Part of a small language model's weights: tied embeddings.
Each number is 500 + 50 x the weight over its row's rms, rounded and kept within 0 to 999. Layers, rows and columns count from 0. Numbers have three digits each. The size before them is the row's rms in percent of the matrix's.

# layer 9 MLP down (transposed), 640x160, rms 0.222, rows 1-41, columns 80-159
114:398585462445431464654563480574557471493430444479555531516454409593484471587418481567489495504485518516493578575469486514557477458503487503441557534620535537560518563587450447477484485492490521490422472444577473506568551535575384513522502575
102:592464558492602544521537505429500554437483466500565538494479554497454456593466552508525488530485386410546401465512532589523511428480548420505436490427480539449496511579547525416510453417445466491532550535540459516527418449531562467543480522
101:507463463437545446497505478529522518476489560444524504473511533438542531497502552555518522516530495559536547522504473543493458528436394490513478447477378544479437471448517456414504447516543527457481583509443544486486440473440504471406545461
093:504429501481530508487552454469536562532560489445556446504482520425517486570486468446536440568522408494484587552373476552510477480517450550505415517515424440425411516549545542440552500460557440463382456402458439502491477446439518461548528475
102:474528476463470494525484515535408458437526564539635527562491468520508634483529486573491490498418525482510536495499564500418459554566529473561539517417521441515485461544492578504478507589527426423510452498426431469510523478465587432487471511
081:404492522535459490502421419485530556434487532578459324460601441580526445461589534538445430442534566448438483453568550477516607475439498525550514535590485568570505528541529465509464522487587421464440539532503555517398484568554461490410483407
109:400509572574526510551501518441516457493477548542522498556421566459482467497486592566561505472562526479463441582462391513572622496567517500462539457494536507482441549552506546482546436547442462580404459583482496479509470532459461505496538481
090:394527586483571489512456548485516505429453507488432291517488542555473570418480509513424525533490425544516502537500527487460462488523480603504505447504467462428503490527485557550532479491483548500540545435480434495429489491415471474494459558
102:412479555578475488473495480483491518468437416502483509554518591578504554512442552491522461542459543490525400551468553534460479511546487531481443506530488530444544434538487609498499562405462554516435531495460606429560530593472525563550514544
099:407484405481434475491471686498498468551481543460529483477505636519451584598510573469461554557503512598514505516470478479514493510572408511512487586489531477411505481507507537518517557533453470490473508476572496508577591423439457438514514508
107:502425461388568493543524484516527528438419497527441599448429455412599559487511523410554551551522459499453442413444523569498496483464507430447495536436456553414385547504510469496559509480527494441542489627520462515495399492540498608447548474
091:623575445560479577471478401545552591428558482478524459568419534453434512508488390504518503435438505414548563471477594529448586440433529536594469442581390452524529587549489531520564503499525493573490561469490479469551532456480567529531510504
096:529447414498558455496506597541503514605469524465425399541520606505509539626430528477470472570471433534487494516433596488595470598548554546516477489430489539448491474444520561502531465456404561492502530523461525513451534423480481564541485462
117:436543508560495461631517430499476507465549508464476572500476435553548562551546483480615496562512464505503494492461414532442503504504561487452479477476529429508523515495467501462560400383489510458515475391425520505526517579435574564405499489
096:502441447433406528470511516438536561489480433506491453435436516447511456564483525381576412572564497490528514504457546532509562464513528502463452556473500500482468471556552617516634477512559556527427477504469469594432505404483482462451505533
092:541543659562441509550500337513447468570473502377488440434600472481408496551466529563528515503509478458493397567474433460434508435524524552491465507478459563481490493519473603508459465503517533529415430487551565496516496477477531494534481545
085:543475432526525524443489435508522485535503511523545339514502462546591564440498556509554555451563562479475579472492488523503485430467486556518527584399501452430468419549439512416365470446521422533464541470494522535549485493530507467435596548
100:447420483417416458511500550390522548534414455435563486501555564604431490478408465454517615603487428571547497537460496436482551472489520500508511620475519511529531415434529477557468522460528540461601449445461514452544545524517439510489514438
097:536509494470560483438522566596603555536545555451568604545386549500496555542494493405502532520439615503502497516480494495526455485504556474520574499529538451483385533484540490417485474514520517577533428434531469411452573495428499537503552530
104:586482490535480470523452577552480539557524473502466425491517589526523462519417428520575456499451516468470467499471501483537470524480523534523468495452449503535504609556443427512551552522480538435408497518570567458522525506440419433572442458
100:493432431561424458402499587437521618569538496521587502397502471505500438510520476518547511564593505567522518465444593440537543538534492484470495368433481424527446576503474504543409501492484573520539384564498610387505389531557462521477390462
085:446429530441514553535429389492508440516530473541494345507584469470521474437545528550569484501451525568508506528511479430420418474521518442438514428518435471565534504455524489508604512501540529509606569437484641534521473494555435507378499452
107:473548422462479515506487513543493434514515472448413610507468462561362459547485485452475454438599447439542565467479479457537496503513496386393514501546514445573487569534520507522454499491471467532488505528436478564468535572427437490544476465
095:465459496495543515519521559431491450418408637537416526510480456481460489474538598508495493512545409482481523451504428539513488520476528571536510558576446565470549534499522516558440544532520482412502436475443468436458415478559538502462577409
096:583487526412481463451537514520499495539495462537564502463521549538453558488517499522479534551541500452536460497607509576522450505503497405360459477572399506420427465517557590511522450382570544483492446453583596489544552494531514510440460475
095:540391553505547572523483489511482484469543508525458418490534478498497554537498504388518544458445526554450536514502480506540438551498485489494466479458508544537446499566497554492443498422422416542451484532453446481443472504457488527480603431
111:490519603515523582533509470488441554372542485531416494498505495573590592503530535520462435538515479523394524459516569584422465391435548466474573439494485412469578433427503482550512498602535499552488575615464500478490436508510589529489583546
100:540455511506537497508492432488523533516484547429503489460555409521450523472471445410517386610499563467492434525551510570526487432511474434429548530479629509485424461532524450461425461531507518531541535546455448466432518498496474553487466423
103:487473493570531481463423526471556454539554505607536620459537562534468560550460557584494560487450511549600476477464357539520462466616460503484537491498556552503410496517452464618495556515510480496479544479530432431448551555400481471502585461
105:433432535555440548549507512526554437543350531439545472456529533450600504527555507427506474479483448493464564417507533524501469559538522426532523508488431427488540496552574543508574511542517481482481488446594575517447448503449498502566537494
097:519606465497544455391457413490551497552589506573386388509604558559455461474480409531478445490469546518496424434520524531577485556497479549402508611564479498567522487481516428432456521446573474485478582484488430504498499541475530594599515537
090:502512502557600541503498514526468481478452429491480512490439577481551544404476487495448511468479439506458469606520492503547528442490434367561503424617511472500559555593490532487554620500556525461600442517503374525533468591515487565430506555
113:487594515540511452531560514527540558600545540559527535490467527520513502542442492523477548491555558511541534483505576513447487412566446496484399374568448625539541474534530569490484511454453552497569512512549436579423501483600447581483464487
089:561500473529603580581460377533417393434493518563498542513512496511481514461458549482453491553490576454473508588534518510513464519494443602486565462448527556601489483499510501493476467565476525542553465551441433486475516501479419553502513489
102:466486521486575409491548563589590522467458507500546633496571545503507492427483477519491475467543547501516500475507472498483454410495543448486551470554476451506512543439484484526510475550521547488484441400520481536501680451474585550449502577
086:427477471545579517563477580599520503393512477571429425501497552516451532512500531467438456541517447489486477535500549493502499590531548512520494477493444481504487439503481572473459456527555434396483388518613521524539518489517424456521484493
100:480485567529442506458471519554630460480596483522381570541520478483398475452487455423429483465428510428523525442548521491456513455483555602509500451548486543493539513498496543423563468572581503508528410542496347586558547520438507433461464479
107:510574562469444551471505482529522568502499523495554475544660422470537478397503409540558526584509459474422531518479492556497434518506510454455406490543531554489561505539467509501535452443497477533488472596526578503515534485527525521555578523
098:381472561536468430507469498530416413481539368515462468517426523572489449516463439403491492513550446532547534508483540446447521465612511498488520470581488510492462470479486502485466521436475566444523495510505357510485549448499493475487487481
110:494487465553486437449536565541562504535487535436554551488509457526595505529468488508513497511441621551586515477582610539531424463550470523502541528434489530537557438493552533493495535472523523547522484505556515398490607487409509507587486521
093:563491473519496493524602527495468414445498593577529577465520544523566518497494440510500510445572603412518518388477550517428501495454459606485522487624462411521466497541576607467464452547501512493458470472491508499491451580463478599533454397
# layer 9 MLP up, 640x160, rms 0.228, rows 2-41, columns 80-159
095:460532472486470469536528511452460489523398607559463554468472579488465511489553435556496483472499393540510495549498523504542470486499380431486365507461512455451573491458591444400533489555461459442487461522491458528446396593543495421541516498
098:485425494500538477468437587411484489480500440451515497508517410549480367497568525473450551444539454389521510526498488464547411540415560583469536482443566436458521466479494539520442504448423517605477457513456559492442495503520486561509420467
103:503533466474373492468512508507546410514401499547522448521435496422488507590550496540458498420508503440460469483515491490442444503457466492461523473489503524487570384393511481588502463514500470570459487577558526486485444476473531481439442487
099:493466401502530533541409573461536515497480473451528509420536565520448504394411446420510469458532514472552483601509460515487419462472503536500509557522550426562571577498488412579483488514563515515534475485504532509550484578537559526568538525
088:604546491460423509533467445515507495466457533493547455524537514513538430529524484550436552579480527450539469552530495552493548556442529460550452463552476538394503571566502538386533465393420513559540549532506409443437530493489472503475520492
110:580497492438513505456527490475515623406517450579462532478467598491500427530519496582456492498531506568516527496422465469484539498539487478481535502417547491518588481558505541458492463540446534398483448553583455426547493528375542559519440523
081:480436505568467555501437501465403490509493493453510512467448426491500608513460551392490498540600578439502484561476553478490507417468528501511432579504577490494509515482489516502510531460526480451540478511514440459552494434451424513576440433
107:541498447503448512572447489468463565511526447554429521534491523566497541489537439473538551437506539511550550429435415448436432479351443488640432492508514412459530601457407576530460526572486485507509507406529524427581503503492521444539568493
096:479408477524429428426520552420512505501491473472583477496506484332479498552544524435488556573511560513460515513453508431586494518523516540527467445546520457466510446445482494488524462516572487436463541478521437428451560502506513383511474567
105:475500519429483545414551403538412445473485510517519615537414479454538440508459513549452515443501429406528496503429466466474441547495437537476583476414550511527490505559356517444568496590489452454491465513547467466553539543509538549485509476
100:483530492524578495493490514494495477506460463562499476458569527455436419507556410419490501514441602510472607490418544453522518489421450502498468528488469528535530530443587520521485465434458464457535504519608477391574471487490513508499454519
088:414453557478449618561426526487506563463518470470504436525524436463577505539556307528413571444554403448415569501496505447476551486557523519410446478476527534531440547465525509508471455534471510531576520484493519391444552480520523494560502538
114:474403484551447583496512516495502473547441561531480659501477463357541568550437388509462518490507518483521485486489462540502589557469453455444580514527494494403576490554493524472556489451493492451485504482514559486499553507486487527472375577
096:485456502477452511510446530522538484446426515558600510531552466448417489574503522509407530463509486522508578536447556398510476491382451479518531413531537498509530432429454403595402453523426475526488516566479447493465527477485578460579500488
099:483527577494490497534527518503508489489505513453486503599585418544460562388483457391431601479524479536489414450509500472474461458417530480519540513527516499552464457493439395571507544419606546435489395434448504539523484419511427478427395547
090:449513495490488462506446483595490513612491518471492433438493493464500401470593501467460472502478456561484476484567451459527476525597464572506517537443503372484653542490521446477471602495554464513574462478525543504543515465491500499487460535
100:524473524496520563451500519436516498591502423408435503454531489433448540432490544499567642511434488510558452463414525489457443469546403529490527481555522523516460502438514526461583514537576508486480425548561492477399535571542596561528437461
085:421431465585454519505460500547399476513475545459503501499521556436546463477539418500475482537543391548537510453520527544483500425436441497478434435489535520510574432526519463530541513525445509529424566518528424406569483489573443456508479476
101:440458438534521511484409468518524505538549528542556503483559617432507467589489511391536566529521547517425529475508486547565456468486521588526510465448533511425515489474491501427487545491501460469531444403520464515499474510507587568556520499
096:480577541497424561594428589546522500494496553584553492467515547481529434432536425459503486552537469544537533444505594440550510492557423482434605398419431543513429496530523529566518588468424504509554466635501540547553501493567502539492429422
092:535529517445519447485375533548489481530460499407437468425445408515401436504556494519523620496505513441471410483412517514581527568493496534404481482464473500516494338565530491568443559589507413407525488451532546597563515467414486502470488542
111:601462494490552466474526594542486529514472462440514455450515528483531524496485513501444487501477486555548546585433461500472398535541504446452497481472472515536588524533540524488513559533435493513528510400419546470458543506577517570451492574
110:476513540539464533530444472431476499510546460454525641550539472529579489531547571524542544514469436579470488487556490499512527517477456551472458578572549378512523522439466518559509516528493496479446481483411454550502513487484512413521433424
092:531587502475510469541538518449447513608427405542445509465504448436552439537511599556503549528439503484496499500610529558426557555598527513491535506499535508419478452527487451437506519435385560494494540473552519477461527499462508511551447556
090:560485525542539495485454512362543555592576491517374503452434492470453550563500508435440493514456518458505506574519548492506537545511448421534509480441484493499438359445476438559446554604445492423494525469532460512500483478499465396480485471
120:522579548623458469548507498533504491536455492512446568508481487487492516524595465543524470569489578527459361465468470543445492489524426436500500514477611448470435497502524445504530600482507483461513522401507464374457557484467487522539481575
098:466518487519507503523455579557493528576564535482409447366555483525497545435456443482544557477542504550503471490538477619499539570543542489528572535552610517504492466546468448425487553484504535524485442558466439455524554504514501458530444467
104:532441448581578477473470517554569504534513550484570513462435478495518470473532415531529637493531510527571460488521425464442543482521422465480501469503478462508559463515422498568460413433525546555502521465525540507436477431563479432484546460
105:520427489565539494466533587593513499409514526499477570451539593418472540511538583466510540564554464477424562473524550628600440451414439523600557534532523485518563470509523517575493451437478461591523520495577526602531466404581499458459457475
094:463467514523438438600482491543594518478476562542581447591446488497464434552503459460452458477515469496509526472437502537531447433563523488502554489485449446567464460445464467481496429404498495467560550538356468499455420466493483493504545490
086:415563484490386524435481463464432491539482528482558459523514491508535519538484531522433523447408499543495601517559479475544465365408569478468443467546564465489597480587575538491488558445511508455561443468451449474451426437488534483521375469
112:530542476490387431501555505567553458612530554510515505483368454500536453546487520485474498440500498527519555408454485435407551462515437444549392419479519554567508562460500533517613530457445454518537473492478517510596481469588548466504391535
082:528491439480434441504439518548588435553480490500427368497479488467581408480586565517578520510520556611555573466507416534456460486398496459459467540443530572465469483400435479557523496503532540485516531512434447510511529574421459555491383530
101:542595533429556515468535480541540493543468478533459542516490538459562576552512524570418590485565447479500472451451568466469452540530508452479484451461439422535549392480465399536454482529516464515485478471591535468486401500502426566502506487
084:509550499506458618432469444546443436511499527523564421463496476451562489429558538454460510494529535471551418528528379521481446487423499487469548512510495527530435574514488494530500512521502533539560490535431497558527530579455483522618535513
101:542513517525494533511502485495519547330589477542525490440476539562450524508525466445468596533460440401549547603603550474378449451441547461520503460503587556601523534537564455499508559507457501474463499438558462550455434470476575569558521489
104:514422578445531502480491498490539489515546418466535621506500481531519542509528446487569461515480550492564514505464509484538431535480514508493581501568464455421496514428534488445468544550446515525482458454430408467433505548441588569635454473
107:423454425383530514510431456447412605528480530478471393489561436466467490489499506464558581477516444506440421523508525473498464567523474548416518468504527503434541465435456548472472557521553468499529437455509498460511482532385529472458534479
116:515417488527487501488481576453496457493392414471453404487435398434523465476471325511516527515478532436420494513521547484408442453432523497475529442521460529510529495519393518494520458540453469526456506499482572534461406551567509451517449501
092:577461507404530562557549499486533438525511549535532467507556506554436520430474530560412496494527515539623452568427502463440491554432614431450495526527496550469470548412478525538579517501516538456559544471543420506531497540431503511480482451